config.yaml
num_attention_heads: 6
init: "normal"
doc_mask: true
Each number is 128 + 32 x the weight over its row's rms, rounded and kept within 0 to 255. Layers, rows and columns count from 0. Numbers have three digits each. The size before them is the row's rms in percent of the matrix's.

# layer 6 MLP down (transposed), 1536x384, rms 0.0331, rows 97-118, columns 320-383
107:148135132196125162095151145088142117149121169134121137136126143137163099121146141133114160138182117134135113157145193101122120117146078131152083094131081137090156136115105094149125158118058094
104:112153117104118097167117114122148125109136177120152097178211076153143138134147136125074195123165136154146109114181105136167080130160114087175096135127147118148135177092122114114166116095105129
106:136146130130122128113143142120105125213117095066102132111133137115161156107122116102179123108161102090174114147171063070182133111134128133116133190135153110150081150110084128147156100126098081
094:115110082122064098106137079105074106121117117130112127137121089165130115139136081134188084114167080129187086101133139140125114136115182162144065129133161074068158085127095102119109210096143106
107:131090074208148157106105136086177039134112087137123029150134116150144046101167074097134161127114101112095155151098096163106069110169156153103119222095173086135174164143158166129188158159164178
083:157183076142101142200099111088179146112099118151160121131085146122145154129105148170101130136163075078133091142122110161088117065162066073109174093081140127121157161156099145181151148118196083
096:122141134163205099169132090130143091116152145079129173161157158165125169153082142114134125104169147155065111124120096079136154183159131167134174124099124097131110180157167099165157087116120111
104:135093151132077137176134127141104156093114180136123134146111082129117187082116030122133104151152130161044092093150117184136090093144056152119106107173139142169092129133128103176115178145139164
106:122161160088120168126132082120117103111088083077044093142118114148134081148135148122106133106138123094136126071124080123142115135170113103105122178078124098103101090133159105099100173175189141
101:128127100170162143120118171155102133158071180092089134169112118147156158159095120170087165176133132107115130109142137123128071152110167125161132172160126130118149149104139156114133125110028149
091:136166114127094099121200125136102150120132127168131138129122090134103104179120106204137125100170201141160147112097146147144200162114122162095165089141163088130092074133122105131185121146058077
113:144098165095106153135121145108197164118128097148120145080119141144182114129122114139138093125142120133120070181125116121112162110173088098084179128087090099090091108097169154093145151117157168
097:176120131088122116078125125113141147149088086095113109173079086048072229123167174069096096140102123124092100116168151162164144075115109131122168116144124112128125072103164140147147183138183115
111:101156101139151124104184114111156137165147157122105173155103108110115133115057089122185137198148112136160126101118159108137086097130122153079133069092127085170119070102141129152151150198100104
095:141160133073116158108129188162102122146124152124092113102136136159166075123074163132178090130151153096133167174101134093135127101099131158119097104160167069073125097116126085131100139117110130
099:125100149136131170107140077131114127125109183137135140155141147076163120153095102095146131130086134103145129135121148166098162174153123088162149138108148115133099123121131099130089088107178153
091:098187115107115164047120106101106118135188118183127127143154077060125158163106152158147107174114163140169132166097116163074110097075118133139119152129166170113173109132148161177124150123149116
100:154116186170162120181108157166128155182168123108119104092059142177117119062108144083137082109189123199165092141185120120130129084136109173132071092121160166140069159095116189120161115146173144
094:158169079156127158040096168149104115131172180076111090043141136109116117135108124093140151078163097116079111045140168189090124141136135113082186167108165144103188087069131115088148129125164098
095:107107118082126162127143086107083175122141031155128154077141124116150100076145164132150096136152058103109058113060140122107097224122077121104141102098082113107123097154176153132145150125215094
090:164106141173088148150066144122097141118143142123122137123102104200130132153092133131165102169146150175168140139147143177103109089074103097135170147191129131165187098128088097161070106167120120
092:114145170109094090106084159076087125133120101179129151167124090134101169146090109163146135105174181153082137149110152154127131158091127155088123111165120159111120109079112161133169099159170095
# layer 6 MLP up, 1536x384, rms 0.0677, rows 98-118, columns 320-383
100:150164091115100155126092189123095131122132153113133110105122156121130140102055166110178105100059113102131049144141127083134178157093145147111163104104107150169157111109072183135149133111128149
110:121136166166074077152116085085120136179130106128109099118127174120124102138109069146136147098116097141114092147160049149206125131154099136175134140125135105120146148141194128124096124114183128
094:083142102151090112157093110125121156118139091109138197146134139118122162077153197142098164120134108076075123099170106108151080195177095144111098150098140104165153131072149101136126159129088042
109:106133051139069084112069098164133105081156129135084076164138134142128152103158151116140110121133209116139139159149150154128116098139135195199150229138182136236105171112090155114126091096147161
100:166186153133162105208107118119162116113148116129090118132145110121192131068133061081150129144209123116191093109115152144155120195105129112102139075106107143062163159162140151171151146161173117
098:047144095165174114147134149134096120152057099142096091054140179119120127120075145095138169131201151102061131101135072131120166129051218152135129154075182111186142096163134093134163086105195119
105:084120152165137161170163177145124128177072078106143097070155152129136143121152125140103115104086122127120164136076082130141080123143149174163114092114136180199145112145149201145104140122101177
109:142108131103196103167165138126137140087101066097124127139074127138102166116129195154117161150092148090106109103130117101116143085158132133104163071185122125163115151086118187090133102079148149
101:162134159126104030120121074133234092081180121174092062116108150120079184147132072111116129126106138173079178110152121136125121116106188102090146158136113094161137083099163078125184175122115146
097:132172058090146140117176137142149064127071119079123197102116087152088129084149058120194112092149125146074150114156113069173156153126177093112122138143169182138095120116101107144140107099125088
105:095123116172110114144119179118141127144200107164143087103183147126112171083125172074153058116110141066155084108143092106137112135130124122148114125090122111073117116136141202165157123174126071
106:147129161128152156119107195147116053135185102143170168181166086098126174140148147091142151120087101106127142137150103156140126132100149096132190129104170136118119111079152153092124110116161109
109:094138128149126141110087110166119171102191079192144160166081111109122109136068102078082109134132132110125111133110119152110120138143161133088078098065095150122173122118107066119150134132102117
101:092102169113132172153096137094114116146093135116155129145117098137144178133133135143125109120124069150195106112159105178159193216132093106104123141131157150107107106153132094108155124072207093
093:115089143154089133185116132192115094087146141079202143105114135070118169172144159132087100114174098095056162210127117203141118121118104094106134084150168111132145155157083163106137136150121149
095:140073085075098151138117075123113149103112148091112145072128123128132108075137136134170102143096190121119144106125156089137187095098125201093083184160108144150179086132184124156090205093139167
092:151143129166105105177161154044105175098051140127200115117148104148082118169106158131174071110115104135115115148108161138109183170171109138129146151203134184110155176194127130081120116148077125
098:147141150140118145135146211167074090107171128076046110082139108108125115160128122071109133120080154138139154133044105056081122066137174128095151116094145170178123177117108086151121096101095097
089:042145094131160113115121093112104166159147140107124168167172140159191135107107183147147129145081094124136153100154151123135074150114143143169119145150111138124131093175141135157158115128137127
105:125164118101063167118092150109176157072138145112080161109143122123177151124045091156098062155194144115154118139117094170129113151177147144089107058200124136116217101148017132144149122130121188
103:131184160131083134152119085094101110174138107125130133131115120117133159097118135111120133149131171129136139110186103092184133177077145210106098116147111087099135088158090174084136099066149124